python train.py --n_layer=10 --d_model=224 --n_head=4 --n_kv_head=4 --head_dim=64 --d_mlp=576 --vocab_size=1420 --activation="swiglu" --norm="rmsnorm" --norm_place="pre" --norm_eps=1e-06 --positions="rope" --rope_base=10000.0 --rope_fraction=0.75 --qk_norm=false --attn_scale=0.125 --bias="none" --tie_embeddings=false --parallel_block=false --init="normal" --init_std_qkv=0.0397 --init_std_o=0.0493 --init_std_up=0.0568 --init_std_down=0.0568 --optimizer="muon_variant" --lr=0.00728 --beta1=0.95 --weight_decay=0.0 --lr_head=0.00738 --grad_clip=2.0 --warmup_steps=200 --schedule="wsd" --decay_fraction=1.0 --decay_shape="linear" --final_lr_fraction=0.05 --batch_tokens=32768 --seq_len=1024 --doc_mask=true --train_tokens=170200000 --steps=5195 --dataset="wikipedia_en"
Each number is 200 + 40 x the weight over the matrix's rms, rounded and kept within 0 to 999. Layers, rows and columns count from 0.

# q: layer 3 attention query, 256x224, rms 0.0399, rows 86-127, columns 0-55
# k: layer 3 attention key, 256x224, rms 0.0397, rows 86-127, columns 0-55
# v: layer 3 attention value, 256x224, rms 0.0396, rows 64-81, columns 0-55
# o: layer 3 attention output (transposed), 256x224, rms 0.0494, rows 64-81, columns 0-55
q86,222,192,179,199,162,238,199,217,146,198,254,144,175,146,242,210,258,155,161,248,159,180,130,256,176,257,159,175,165,139,119,275,213,276,238,191,170,189,227,189,180,250,167,229,190,198,198,254,206,210,257,240,137,164,192,206
k86,126,221,166,244,181,130,165,187,254,201,213,257,241,184,186,229,179,195,229,170,160,161,229,150,184,169,257,222,167,226,202,226,182,230,220,218,203,192,209,234,171,80,150,227,205,177,225,276,207,230,174,196,199,169,211,181
q87,245,239,220,223,230,152,262,180,161,182,198,241,230,147,227,237,215,153,225,157,227,180,199,191,232,191,251,221,204,192,265,126,212,256,141,213,208,244,235,202,207,186,182,268,233,196,203,228,248,224,153,259,242,210,238,132
k87,248,176,210,112,167,200,219,165,186,181,221,230,192,230,181,145,183,184,184,149,173,214,254,145,193,220,226,167,241,150,189,178,253,118,163,176,231,205,226,175,153,256,162,230,129,259,131,165,196,273,211,183,214,297,172,238
q88,190,217,161,262,205,186,189,183,179,242,267,267,218,200,170,209,192,247,218,193,205,143,216,108,240,231,268,221,146,210,160,205,157,171,201,173,205,248,239,195,201,204,221,211,188,229,235,201,230,240,197,170,194,184,170,247
k88,182,238,192,215,157,176,154,194,191,219,245,183,141,185,197,192,252,215,166,203,257,244,161,260,160,122,157,239,201,173,221,212,212,210,206,232,217,165,153,242,162,192,172,235,236,181,241,213,158,202,165,168,253,201,171,169
q89,169,210,199,234,221,133,174,217,207,244,253,179,255,300,199,125,242,186,271,169,265,179,147,170,211,192,209,146,227,166,240,212,171,239,239,159,200,152,163,224,224,210,170,249,214,214,200,222,175,215,149,187,202,173,203,160
k89,236,201,182,166,163,288,164,219,194,176,212,201,172,225,245,182,194,232,205,195,233,186,225,242,156,144,200,260,122,290,110,201,228,245,247,220,218,151,208,307,250,198,172,146,206,227,163,218,156,192,187,224,193,230,222,230
q90,198,256,169,127,214,237,153,204,190,242,182,120,180,164,225,247,190,207,179,181,137,186,202,241,121,222,246,175,223,222,183,168,204,176,219,211,219,172,263,168,194,224,262,158,213,171,146,178,236,271,228,188,176,256,177,204
k90,259,265,174,150,275,174,213,179,271,200,196,142,173,214,205,267,217,207,240,230,247,194,225,242,228,268,198,193,183,296,250,247,136,169,162,184,190,135,182,263,198,203,194,220,223,156,176,220,225,170,232,161,170,148,213,220
q91,197,227,217,176,168,259,219,226,181,217,181,189,162,227,188,192,199,177,213,229,233,187,176,215,147,219,230,216,202,109,243,218,117,252,292,145,173,170,183,193,227,211,209,197,189,181,194,218,170,220,196,220,141,171,257,236
k91,227,158,232,208,203,195,209,221,146,136,183,193,236,243,172,184,167,234,168,175,175,136,183,191,200,130,172,200,187,169,215,219,247,202,228,188,173,185,202,202,239,255,158,198,203,181,213,241,197,211,218,227,201,237,155,180
q92,180,142,238,205,221,150,211,147,153,206,188,146,188,220,173,188,212,114,202,157,194,158,173,164,146,228,235,180,229,176,209,239,247,226,169,171,215,243,253,157,167,224,170,170,170,243,208,178,195,237,133,162,274,200,263,158
k92,217,163,153,261,218,198,219,201,248,216,288,188,225,236,213,185,257,169,254,196,214,229,207,176,252,262,189,235,278,213,209,259,179,203,181,110,180,203,171,161,271,163,192,150,229,159,277,280,161,193,208,196,232,110,183,188
q93,167,195,212,173,208,229,141,250,172,221,180,227,251,209,225,236,244,166,196,203,136,144,149,195,200,204,201,160,193,213,228,219,191,178,274,144,182,222,153,199,183,188,239,224,202,203,278,238,232,193,193,204,249,146,204,181
k93,215,242,212,205,151,163,196,220,168,215,189,230,188,161,209,191,129,169,209,180,224,215,141,166,209,195,245,186,230,90,309,168,136,230,162,220,157,202,191,254,196,220,189,245,244,217,265,213,215,183,202,238,253,267,218,139
q94,224,222,181,224,200,219,170,201,224,185,230,198,154,219,241,237,219,168,223,176,206,181,202,242,211,209,276,199,215,171,170,255,162,214,242,197,219,205,213,192,193,205,216,220,200,174,194,271,215,224,249,144,149,210,235,213
k94,275,180,176,247,210,162,197,189,174,136,190,217,150,200,270,228,190,185,222,197,125,212,157,114,188,181,196,204,172,110,204,185,211,241,244,169,198,242,167,193,282,199,177,243,146,221,213,195,227,258,212,267,220,218,229,242
q95,169,201,189,199,232,185,174,233,202,189,162,234,248,186,215,165,197,162,160,236,166,201,227,238,258,224,193,172,191,210,114,165,194,158,218,233,189,158,218,202,196,229,200,203,166,203,140,206,215,261,259,171,147,210,144,143
k95,157,255,221,191,167,227,224,192,145,144,218,222,170,211,165,218,218,253,194,163,205,321,172,237,193,172,142,236,180,150,124,134,146,204,170,203,158,146,221,195,214,203,205,227,204,198,219,216,224,199,225,185,213,226,174,266
q96,169,180,210,131,213,175,187,146,166,149,113,250,250,191,135,224,246,165,128,233,174,180,231,162,186,157,235,197,135,187,210,193,176,211,148,170,234,291,160,155,179,194,215,219,275,212,262,185,182,228,206,169,226,231,252,127
k96,131,265,106,226,189,229,174,158,209,207,154,230,241,195,215,245,219,182,202,215,186,248,121,202,251,226,182,255,237,180,226,159,154,170,194,205,256,186,118,182,163,188,296,209,136,216,205,239,176,300,175,156,228,219,300,161
q97,182,232,232,220,204,199,165,186,171,203,208,205,192,191,170,191,187,158,208,204,190,207,156,189,152,250,180,264,200,228,227,178,200,213,201,227,205,217,180,207,250,188,222,174,192,229,184,193,169,186,188,165,209,256,156,242
k97,163,181,205,185,165,212,170,224,179,194,143,180,250,226,168,214,196,221,180,258,196,187,171,191,218,245,177,225,271,291,191,193,248,182,246,208,221,196,104,182,270,195,226,159,241,152,198,159,252,157,133,209,253,175,275,216
q98,151,164,233,240,215,236,200,270,142,209,188,151,242,243,228,153,180,151,218,204,177,157,289,195,222,199,232,141,211,185,179,208,177,202,207,212,221,198,266,220,143,176,153,179,235,200,283,165,214,228,227,204,242,157,170,231
k98,208,180,199,249,231,157,170,232,179,228,126,151,240,249,266,237,218,220,232,207,128,187,200,264,232,172,197,153,226,203,222,248,202,192,256,230,161,159,126,241,250,211,180,183,222,155,266,246,265,161,250,195,225,217,187,221
q99,139,177,179,201,189,253,222,239,218,187,252,181,153,246,174,128,184,214,163,195,195,242,232,226,132,218,149,137,233,182,240,163,163,226,257,202,192,215,211,186,177,242,193,211,244,204,172,219,184,188,197,205,230,162,206,213
k99,202,179,135,213,185,206,155,182,191,193,204,178,183,232,230,233,172,268,144,132,188,221,175,217,160,247,205,248,214,166,203,193,179,240,259,166,184,177,199,216,211,171,206,198,144,204,166,170,194,200,203,220,162,212,198,250
q100,264,166,172,177,215,141,182,214,200,240,234,176,294,167,158,204,223,166,195,159,192,127,196,200,105,268,209,182,231,186,223,234,180,178,157,187,197,263,237,161,221,218,236,208,183,260,196,271,179,269,156,203,196,125,210,188
k100,225,197,209,243,212,122,194,173,227,234,192,237,223,200,127,150,188,209,175,135,152,180,148,262,186,116,214,274,175,164,205,201,171,167,265,194,175,193,183,166,236,207,147,248,229,212,296,217,180,232,200,180,252,165,141,152
q101,210,149,158,244,189,213,221,237,235,182,156,268,190,269,155,127,165,261,219,103,180,197,205,233,229,145,214,199,250,141,228,161,227,227,214,200,180,181,192,153,160,231,162,202,190,232,232,194,253,194,251,268,180,145,186,296
k101,234,152,195,184,137,183,203,186,225,154,190,203,222,243,227,209,130,182,258,196,205,173,212,217,197,174,225,138,165,214,247,152,199,244,142,210,180,177,303,214,197,153,216,212,263,247,184,199,206,180,199,171,196,242,243,243
q102,206,139,139,221,233,274,209,211,147,168,211,207,177,210,178,231,198,174,208,193,246,106,191,195,208,136,205,249,257,299,259,215,256,236,214,253,157,220,205,214,166,178,163,253,178,218,160,167,214,135,244,203,275,139,249,162
k102,209,190,181,241,145,189,116,181,264,145,261,217,269,181,176,41,144,189,213,163,218,260,129,133,158,280,231,239,290,140,185,195,180,204,177,260,169,197,174,247,210,217,87,176,181,243,231,145,225,168,272,165,204,178,175,192
q103,153,176,220,218,180,215,213,303,246,222,222,248,166,183,169,191,163,256,199,118,184,185,236,151,126,250,206,180,258,190,191,194,218,171,186,229,173,199,205,163,164,154,121,129,184,202,238,177,204,227,204,199,169,164,239,240
k103,181,178,210,165,239,220,254,203,187,195,260,170,152,239,177,180,175,177,131,223,176,212,234,206,157,169,163,172,170,217,200,223,199,128,163,275,195,170,194,189,199,197,206,213,207,224,248,179,164,188,198,188,147,141,201,242
q104,249,258,165,324,246,230,193,254,193,263,222,192,148,192,244,176,201,174,256,208,211,166,206,162,210,190,223,230,238,190,240,142,105,252,116,149,221,206,210,168,138,224,147,240,210,224,169,246,174,145,207,224,193,239,181,185
k104,226,258,175,236,198,220,217,190,156,158,252,250,153,74,256,158,162,187,257,224,79,192,119,225,230,178,238,202,171,152,246,190,136,237,230,214,256,175,201,108,185,180,203,255,183,185,176,196,133,227,191,268,221,251,219,222
q105,183,165,159,225,169,217,210,159,252,186,183,165,243,200,194,156,290,143,170,250,229,154,289,197,204,171,257,194,234,223,186,241,262,213,296,254,183,166,259,163,136,205,190,205,223,178,211,197,172,270,311,241,221,244,155,214
k105,140,171,154,254,247,221,167,124,172,239,218,160,222,277,196,220,249,198,164,193,240,156,201,153,218,192,142,212,216,179,179,197,233,118,241,218,179,207,182,224,207,195,137,222,191,172,142,232,217,183,298,227,199,267,175,205
q106,225,219,196,205,189,228,138,167,170,217,197,164,200,211,193,192,200,222,170,238,160,164,223,223,225,214,221,209,225,191,195,224,233,215,247,206,176,109,212,207,131,158,187,150,303,222,224,173,216,170,174,160,186,203,245,191
k106,256,251,211,124,202,192,202,132,208,201,172,186,215,216,201,222,158,193,216,217,205,220,202,217,229,146,230,211,204,266,182,152,159,184,204,119,204,172,179,198,124,191,155,221,238,163,253,223,257,236,316,239,234,199,198,216
q107,186,167,194,270,208,197,215,145,252,194,196,255,159,200,251,176,171,187,162,180,245,243,260,272,273,188,254,229,148,164,176,259,264,219,141,189,235,180,186,194,179,220,206,241,249,223,195,171,178,199,316,162,191,260,144,235
k107,133,139,295,185,283,166,202,281,248,140,209,251,154,216,194,258,239,86,229,173,269,213,237,197,194,92,152,176,222,230,237,183,175,154,230,225,279,152,140,240,175,196,179,149,215,184,139,169,240,177,192,246,249,270,227,189
q108,200,185,256,270,109,228,173,228,224,144,189,224,245,201,275,244,243,226,238,174,161,210,244,181,213,212,237,211,230,235,122,175,191,255,195,189,210,227,142,201,254,210,166,205,109,212,204,148,245,229,212,184,144,190,202,159
k108,158,199,246,192,230,200,254,158,186,215,209,194,243,228,211,105,239,233,203,167,201,240,291,193,253,196,273,231,179,235,287,207,240,105,191,219,189,248,224,246,196,187,177,170,179,206,198,168,195,174,179,203,184,206,174,184
q109,166,245,83,220,180,229,233,242,202,204,182,192,301,201,110,274,204,159,234,161,231,146,245,231,230,145,148,175,254,181,201,192,224,183,270,252,236,200,150,213,156,176,169,182,237,217,263,240,196,175,248,244,201,132,184,250
k109,196,220,136,179,236,225,176,222,203,232,107,232,220,221,240,241,188,142,174,192,234,252,231,152,148,225,193,162,189,231,145,152,193,228,197,248,174,240,158,259,198,176,224,196,122,118,195,170,213,189,293,165,193,188,170,239
q110,151,214,156,177,167,173,137,151,261,169,204,292,162,211,188,147,234,181,140,117,193,181,191,167,216,230,161,219,245,193,248,252,218,172,126,158,182,223,223,207,242,244,222,137,210,189,187,190,143,184,207,173,166,171,230,226
k110,123,127,183,191,214,77,164,168,209,161,283,219,141,253,239,200,176,249,144,181,220,180,185,232,161,191,194,254,189,207,261,149,160,210,186,225,240,257,226,220,159,173,219,246,195,210,213,112,210,266,187,232,163,219,224,196
q111,239,161,203,222,207,181,185,191,140,178,231,197,215,234,198,209,224,211,245,207,179,169,190,178,166,218,158,220,231,198,258,125,230,311,184,126,153,213,219,218,224,131,198,198,165,111,122,199,215,127,135,197,191,210,209,148
k111,224,249,233,145,155,184,177,267,144,225,264,214,205,231,203,187,209,180,179,135,218,154,173,195,173,206,240,248,183,201,204,140,212,218,249,189,203,219,213,202,161,181,228,176,202,242,152,172,177,173,168,186,242,258,208,229
q112,141,200,175,185,214,135,199,225,235,207,183,149,245,180,186,168,179,217,174,166,186,230,205,193,183,160,244,200,197,271,209,172,237,280,210,201,165,195,206,189,190,162,199,227,197,235,219,152,237,226,266,229,136,195,225,227
k112,182,185,211,164,261,216,208,200,218,183,154,208,200,300,180,178,211,255,170,223,175,216,259,213,202,201,253,221,185,267,186,188,246,212,165,156,164,223,221,205,297,214,155,224,212,192,235,166,267,186,225,134,177,208,197,187
q113,255,170,208,206,243,213,209,161,161,254,211,205,155,161,173,196,152,233,184,273,251,175,134,225,219,228,130,226,144,197,351,212,163,159,205,161,290,180,191,227,167,198,193,218,186,149,183,217,189,207,141,216,275,231,178,203
k113,258,240,261,186,191,153,263,230,189,261,218,140,169,172,246,118,224,164,198,166,237,178,260,197,199,273,187,173,181,149,278,217,165,311,209,220,243,218,218,233,193,334,183,190,241,268,201,202,232,134,237,234,274,194,262,193
q114,169,271,191,184,265,283,185,193,244,168,222,177,189,189,265,231,274,115,189,182,93,211,216,204,193,216,157,250,249,276,152,225,149,209,182,256,213,196,190,135,212,169,119,241,202,243,222,150,206,223,247,174,232,183,184,195
k114,221,234,229,206,245,183,227,123,217,180,228,213,157,231,142,208,294,162,206,171,159,162,242,201,231,168,127,186,238,178,188,161,161,180,214,118,255,175,198,202,253,198,246,201,191,240,197,203,202,166,182,234,136,201,206,226
q115,232,219,185,166,142,175,256,175,239,202,212,190,247,176,200,183,251,199,194,245,130,191,252,192,221,183,244,157,265,263,213,194,204,88,177,207,164,224,214,236,249,183,166,133,148,209,226,225,228,253,259,231,174,131,240,233
k115,196,240,148,250,251,187,227,175,182,197,228,175,200,221,155,231,238,150,188,247,196,181,214,242,95,202,205,116,222,204,149,269,177,164,287,231,201,189,158,165,207,300,197,199,188,214,209,209,172,258,300,176,178,129,193,146
q116,209,196,133,214,196,120,104,232,185,197,233,202,172,146,283,176,145,201,164,196,248,273,195,139,271,176,204,170,187,251,188,175,186,243,227,200,198,224,232,165,202,173,163,223,180,192,271,217,273,201,153,146,200,237,187,201
k116,152,232,228,243,206,235,131,220,219,183,249,150,242,288,239,274,206,235,200,197,191,255,189,169,196,194,213,157,281,162,154,160,169,220,149,186,136,242,223,215,217,183,156,231,173,181,236,199,302,249,236,164,169,192,138,211
q117,237,205,228,240,245,222,176,244,211,109,230,207,242,324,248,293,182,226,156,137,218,183,274,164,214,207,294,185,241,190,163,243,186,171,222,258,258,187,116,155,184,251,152,111,238,200,219,227,174,212,262,114,193,210,143,150
k117,207,148,231,275,217,219,249,248,170,202,226,263,201,187,195,169,233,138,228,184,148,178,299,92,172,138,192,128,189,186,190,223,248,150,280,255,233,140,125,205,243,178,228,104,204,162,224,187,276,208,268,224,200,227,204,167
q118,199,204,290,189,164,212,164,155,244,178,158,214,171,232,215,260,224,200,179,199,202,225,211,193,204,201,191,164,206,171,201,191,153,227,188,261,184,128,188,108,217,177,190,193,192,247,180,253,119,222,189,188,168,213,158,224
k118,194,161,185,149,222,202,237,256,274,222,193,197,241,159,210,198,261,258,227,185,227,193,190,219,195,210,243,136,226,166,219,185,151,188,139,219,273,248,211,193,208,153,235,237,246,131,154,176,159,196,166,176,250,255,207,219
q119,182,217,143,110,185,204,193,173,184,119,251,251,210,230,221,204,141,258,196,160,219,169,233,150,202,210,245,237,206,169,243,165,177,207,209,223,249,122,183,138,245,205,145,151,248,244,263,204,229,229,181,195,146,83,216,175
k119,139,123,221,123,162,231,165,212,252,215,223,211,168,279,295,188,166,257,284,199,193,216,223,229,185,213,222,255,273,222,206,195,168,169,190,179,203,173,205,211,173,182,219,214,256,199,149,242,200,193,236,136,111,238,232,211
q120,210,235,280,183,17,194,113,198,178,191,208,252,164,209,246,207,158,205,218,191,172,145,192,156,178,236,206,218,234,132,239,192,274,165,234,165,201,163,175,162,140,211,169,125,227,203,196,212,204,262,169,209,202,207,242,247
k120,155,170,163,186,188,267,201,194,218,209,192,199,184,228,209,172,187,267,244,163,241,239,154,282,267,186,282,187,177,114,233,259,203,194,214,279,129,156,249,194,115,185,221,310,205,163,208,129,187,204,186,223,182,298,251,111
q121,196,234,173,177,193,192,174,216,156,160,129,266,254,195,117,263,158,236,151,168,176,199,159,178,236,184,135,221,158,150,245,258,196,196,209,195,148,214,192,212,199,210,198,226,192,230,235,170,169,180,147,113,229,225,220,224
k121,281,183,212,215,205,202,176,161,106,171,246,275,218,236,241,219,215,240,194,177,251,215,189,231,217,166,225,179,176,118,199,235,230,190,229,163,232,301,195,195,219,142,216,158,210,165,209,192,235,175,191,240,170,182,235,205
q122,202,217,257,246,185,194,161,187,175,191,229,257,236,223,230,233,163,228,200,190,160,162,171,268,134,224,189,230,235,195,258,224,228,178,174,136,261,241,205,222,230,233,262,209,157,203,250,209,271,176,121,187,160,183,169,198
k122,191,250,228,237,204,177,232,162,192,199,155,214,209,266,175,137,268,245,285,190,144,247,162,226,220,192,177,191,178,170,191,260,241,193,182,224,165,149,190,240,244,229,229,207,227,238,227,183,189,192,134,185,218,207,181,221
q123,143,159,143,206,211,280,203,244,273,210,155,127,159,212,196,218,164,264,248,258,205,253,250,201,150,175,126,230,243,235,199,190,191,185,199,226,190,146,279,253,211,142,250,137,204,114,172,184,207,183,125,218,145,147,226,249
k123,200,222,156,183,169,161,238,226,238,191,198,177,145,176,135,128,142,237,224,280,220,283,197,208,180,275,222,217,120,217,153,135,209,160,162,218,122,226,228,251,236,140,194,183,219,219,248,135,221,153,184,182,219,184,247,227
q124,284,252,111,214,118,126,248,209,115,290,204,146,197,228,178,168,235,219,248,187,198,235,200,135,152,136,202,186,117,249,192,199,261,264,181,103,195,222,215,151,174,176,186,228,133,224,168,211,256,193,145,244,221,196,235,175
k124,256,279,198,240,152,192,164,176,165,176,216,196,231,138,140,97,148,195,248,201,181,197,193,164,191,241,260,207,168,200,145,163,138,213,180,215,184,199,265,230,132,198,201,161,155,82,275,194,202,220,199,189,186,231,186,184
q125,177,192,171,193,136,168,190,250,259,229,187,218,258,197,243,185,176,203,185,229,161,202,145,180,214,114,230,271,74,223,206,234,169,197,181,172,194,199,251,200,173,242,209,163,160,124,237,210,152,275,149,144,228,229,225,173
k125,211,137,196,198,168,204,259,160,169,202,208,174,205,224,222,100,192,217,202,235,174,168,195,199,181,222,238,248,208,88,84,249,229,233,192,245,179,231,155,114,157,252,247,224,166,194,182,173,244,228,264,213,190,243,226,177
q126,207,236,220,141,216,238,275,134,252,195,272,194,171,200,202,203,151,270,213,201,140,294,190,266,182,232,224,146,194,205,189,256,174,233,146,281,186,125,160,174,145,151,153,239,185,276,257,198,217,162,212,179,228,160,198,206
k126,222,212,185,244,277,266,280,152,183,202,238,243,166,187,160,149,223,205,249,193,244,177,244,275,224,173,217,191,223,216,259,181,200,179,217,139,150,130,158,184,226,149,169,240,244,140,171,284,233,188,212,273,203,225,180,205
q127,256,164,218,200,206,266,215,266,237,204,237,179,204,231,186,246,123,262,220,138,174,238,227,216,212,103,189,234,123,202,130,183,229,145,261,243,219,163,182,213,187,245,145,167,195,186,176,203,299,168,217,192,173,193,173,169
k127,146,176,211,261,203,254,174,232,241,202,185,177,189,190,256,275,115,194,317,207,162,195,179,191,186,165,196,180,230,190,137,164,180,228,193,211,180,128,245,253,230,147,213,165,223,215,210,208,195,174,213,174,119,176,115,289
v64,196,192,208,180,241,110,161,159,199,172,178,144,238,158,188,198,174,249,223,235,237,265,196,202,141,273,197,193,128,175,180,190,202,185,253,250,224,112,207,209,169,189,259,205,173,215,264,197,210,231,268,206,222,233,165,174
o64,211,239,168,154,175,177,238,222,194,234,206,257,132,188,191,213,223,160,187,198,187,214,182,220,260,165,262,145,255,200,194,195,203,162,216,194,176,205,162,136,229,181,183,237,225,190,220,199,156,188,187,155,202,220,194,246
v65,185,211,197,191,240,154,233,228,252,272,202,183,197,213,200,165,222,235,149,160,205,151,212,193,124,177,153,132,178,201,122,229,218,277,189,207,179,179,260,146,210,217,154,179,213,239,220,198,162,238,146,166,214,170,144,185
o65,232,202,136,230,204,170,209,214,186,182,176,182,223,202,193,201,172,181,177,205,273,282,223,135,318,212,201,214,176,194,205,196,220,175,252,139,183,239,127,226,237,245,218,177,135,169,181,149,224,221,198,179,184,145,183,185
v66,182,109,149,195,130,242,221,219,207,240,188,194,234,325,184,249,220,190,176,237,221,236,205,172,144,204,168,311,165,158,166,213,185,221,248,183,245,189,223,169,216,244,203,193,194,183,174,157,148,177,240,249,171,112,218,189
o66,260,296,188,281,216,171,199,197,253,184,206,189,212,136,223,211,247,208,245,178,172,145,171,192,195,209,272,182,173,241,132,170,244,195,202,205,184,222,235,180,190,215,178,178,178,194,220,228,187,198,166,225,254,195,186,187
v67,147,182,187,169,138,159,183,190,179,195,208,202,158,218,151,197,222,235,227,178,243,221,132,259,212,176,197,164,207,223,213,185,209,201,197,208,150,231,223,210,240,182,185,233,151,147,212,146,167,165,227,227,270,152,133,193
o67,236,220,168,282,179,213,210,157,180,117,173,184,234,270,220,191,184,203,176,238,145,187,183,156,208,165,192,194,239,202,194,183,214,201,206,228,220,165,183,218,217,223,244,197,196,247,195,176,244,184,227,163,234,252,221,232
v68,221,244,217,271,179,206,234,162,212,253,125,74,167,124,119,142,274,266,180,164,169,264,240,155,187,219,211,231,205,197,279,184,123,162,138,195,172,180,144,231,199,216,261,160,233,240,134,148,178,198,256,250,180,153,212,270
o68,171,184,135,82,204,193,154,225,227,149,264,215,223,255,239,245,131,135,169,241,237,177,260,259,294,178,193,180,210,174,191,162,199,229,258,200,248,195,175,244,179,174,154,239,175,164,248,261,245,179,176,191,280,221,236,210
v69,245,230,232,211,204,201,187,176,203,233,193,181,139,165,191,188,222,179,150,216,144,103,223,193,291,151,203,267,252,209,179,265,142,271,210,119,270,221,219,208,230,233,191,181,211,183,142,193,230,187,255,213,193,160,181,182
o69,153,153,202,222,200,181,151,223,191,143,220,147,223,201,226,197,152,240,220,205,269,212,129,194,177,241,177,192,215,188,291,221,257,202,190,217,171,217,148,223,193,216,201,195,196,156,211,202,222,243,143,211,248,196,228,157
v70,200,183,171,230,234,234,226,261,152,181,289,178,141,203,255,203,244,111,187,160,206,292,223,247,213,279,159,201,219,198,183,188,177,220,206,129,150,229,211,151,260,220,204,190,205,161,151,229,277,194,161,212,82,166,187,182
o70,216,227,157,186,171,168,170,169,239,245,125,263,210,186,196,207,151,224,160,289,228,174,174,222,205,130,260,196,204,235,150,184,268,207,191,248,190,147,178,227,159,231,245,206,186,212,195,204,197,145,271,198,242,229,183,175
v71,221,197,134,178,210,206,172,196,231,289,276,129,185,190,178,196,183,171,187,203,243,218,233,202,142,196,221,193,255,207,172,137,222,187,192,128,192,255,165,179,135,206,207,210,271,186,247,280,203,212,161,234,192,99,198,219
o71,143,179,209,211,276,257,292,174,194,182,198,204,186,218,263,203,222,221,260,235,166,156,190,219,209,209,267,147,159,185,229,224,160,152,178,222,150,175,230,247,247,197,161,233,153,189,169,177,180,266,207,245,186,222,166,220
v72,235,179,225,221,204,221,160,214,124,250,203,236,218,281,202,157,247,239,203,196,241,236,240,295,317,175,237,200,185,160,253,207,239,188,232,195,140,205,251,249,203,198,206,224,159,237,187,225,188,240,146,267,163,233,206,185
o72,158,229,217,198,193,222,210,208,265,176,172,134,199,163,239,212,176,199,269,215,183,165,124,156,183,125,159,246,253,223,179,198,132,180,189,169,251,205,203,178,222,152,121,203,214,230,213,149,200,199,231,234,236,155,212,207
v73,196,184,238,145,199,145,214,237,175,162,125,179,212,191,230,252,222,125,260,156,233,137,225,210,238,215,200,168,188,132,206,213,174,221,197,165,243,200,256,169,253,248,218,178,197,177,173,168,257,226,203,195,193,293,164,186
o73,169,164,212,268,129,237,187,162,215,191,261,237,189,244,215,108,183,226,205,206,200,257,173,244,145,146,159,263,180,211,164,197,267,154,173,199,169,148,185,192,183,151,204,157,215,164,220,225,154,150,268,194,208,123,225,176
v74,226,182,273,207,206,169,153,247,241,194,197,236,243,206,191,163,213,201,246,189,224,217,170,253,194,199,205,176,157,220,220,176,170,198,182,180,279,176,272,191,221,214,214,178,166,187,227,197,186,197,256,177,163,166,186,241
o74,214,199,178,153,189,196,156,184,270,239,213,186,180,184,129,262,139,193,171,185,297,124,226,226,148,181,144,163,247,203,177,201,208,225,180,201,140,223,174,167,214,229,176,182,183,199,219,180,200,199,194,227,167,219,200,226
v75,193,227,234,173,207,285,226,151,278,178,202,159,221,159,253,172,229,169,216,215,156,254,225,145,211,255,196,184,187,176,228,167,165,226,199,215,208,211,157,245,213,183,197,211,212,236,171,141,206,230,202,178,244,158,218,295
o75,189,200,198,169,195,177,220,207,88,228,275,170,193,189,153,167,202,213,185,222,202,211,211,219,226,192,202,219,186,224,164,221,241,262,199,208,182,192,224,215,275,140,215,311,189,167,160,199,129,240,193,253,176,213,253,149
v76,138,192,206,188,179,172,173,214,207,163,252,224,190,228,186,218,184,200,221,167,176,137,147,243,170,178,184,225,212,189,222,234,219,216,174,187,141,176,207,135,218,195,285,180,129,259,197,112,183,296,247,191,218,184,195,224
o76,225,235,197,211,192,200,206,143,219,297,213,210,205,174,183,181,204,168,254,259,218,293,240,113,186,184,213,228,184,221,199,174,244,118,205,191,227,203,177,235,186,222,152,201,169,175,199,187,172,191,205,218,178,127,230,198
v77,195,238,267,217,234,192,186,140,161,177,158,263,231,126,111,242,202,244,205,204,198,166,201,216,220,231,223,224,205,256,236,235,186,195,252,121,257,189,175,127,175,239,204,167,258,197,252,142,207,170,204,250,202,188,200,225
o77,272,194,223,116,169,248,135,210,192,264,189,218,184,254,255,173,155,160,173,193,163,228,159,177,182,173,151,190,258,178,197,172,172,173,216,323,154,213,229,195,156,112,202,230,244,178,221,213,225,195,214,178,175,224,204,161
v78,193,231,256,186,215,175,258,153,291,205,228,218,183,109,284,209,187,192,137,168,205,192,195,111,209,192,245,213,168,185,97,166,147,206,151,188,185,230,293,194,128,114,199,333,202,219,244,203,228,203,201,121,228,147,198,246
o78,182,174,130,235,212,138,183,221,185,118,184,174,234,270,101,179,284,174,224,180,195,203,159,205,159,188,177,178,251,239,273,206,203,188,133,237,229,215,189,234,316,249,208,150,245,166,185,181,124,194,161,206,157,212,260,158
v79,206,232,255,182,255,252,257,144,203,214,164,237,147,250,247,298,217,230,220,239,230,240,157,215,217,141,240,193,212,203,203,225,198,165,194,204,210,142,192,184,180,217,188,235,221,117,192,203,179,195,236,228,167,244,177,202
o79,219,141,151,218,184,168,245,207,191,210,218,218,210,167,150,104,201,167,187,165,173,179,155,189,188,214,212,212,198,187,182,185,242,233,169,246,169,203,207,180,237,155,214,207,235,220,220,160,241,206,166,215,225,205,252,200
v80,238,202,124,168,190,170,165,187,252,222,248,179,219,251,209,219,194,186,170,238,199,263,134,144,211,147,167,201,211,219,195,212,203,236,150,199,195,210,197,202,291,209,215,245,133,248,188,256,172,154,219,240,255,139,213,198
o80,240,184,219,190,175,280,215,198,236,206,195,238,213,203,205,195,214,219,256,138,181,157,252,253,252,177,206,237,165,129,143,192,250,145,246,173,180,205,171,161,136,199,167,186,181,207,217,134,211,236,180,172,136,200,224,198
v81,181,190,238,208,190,180,217,223,198,242,192,180,240,169,113,226,179,213,194,201,128,242,166,235,175,151,223,243,219,203,190,180,145,230,183,200,198,195,303,156,222,221,193,222,191,150,153,177,181,156,200,217,160,208,140,186
o81,211,209,166,237,208,164,129,217,220,132,234,288,181,256,241,179,243,180,211,247,210,83,210,197,182,238,156,165,171,221,233,271,178,154,219,213,175,210,154,183,227,221,198,186,188,226,218,219,250,159,206,221,138,170,269,188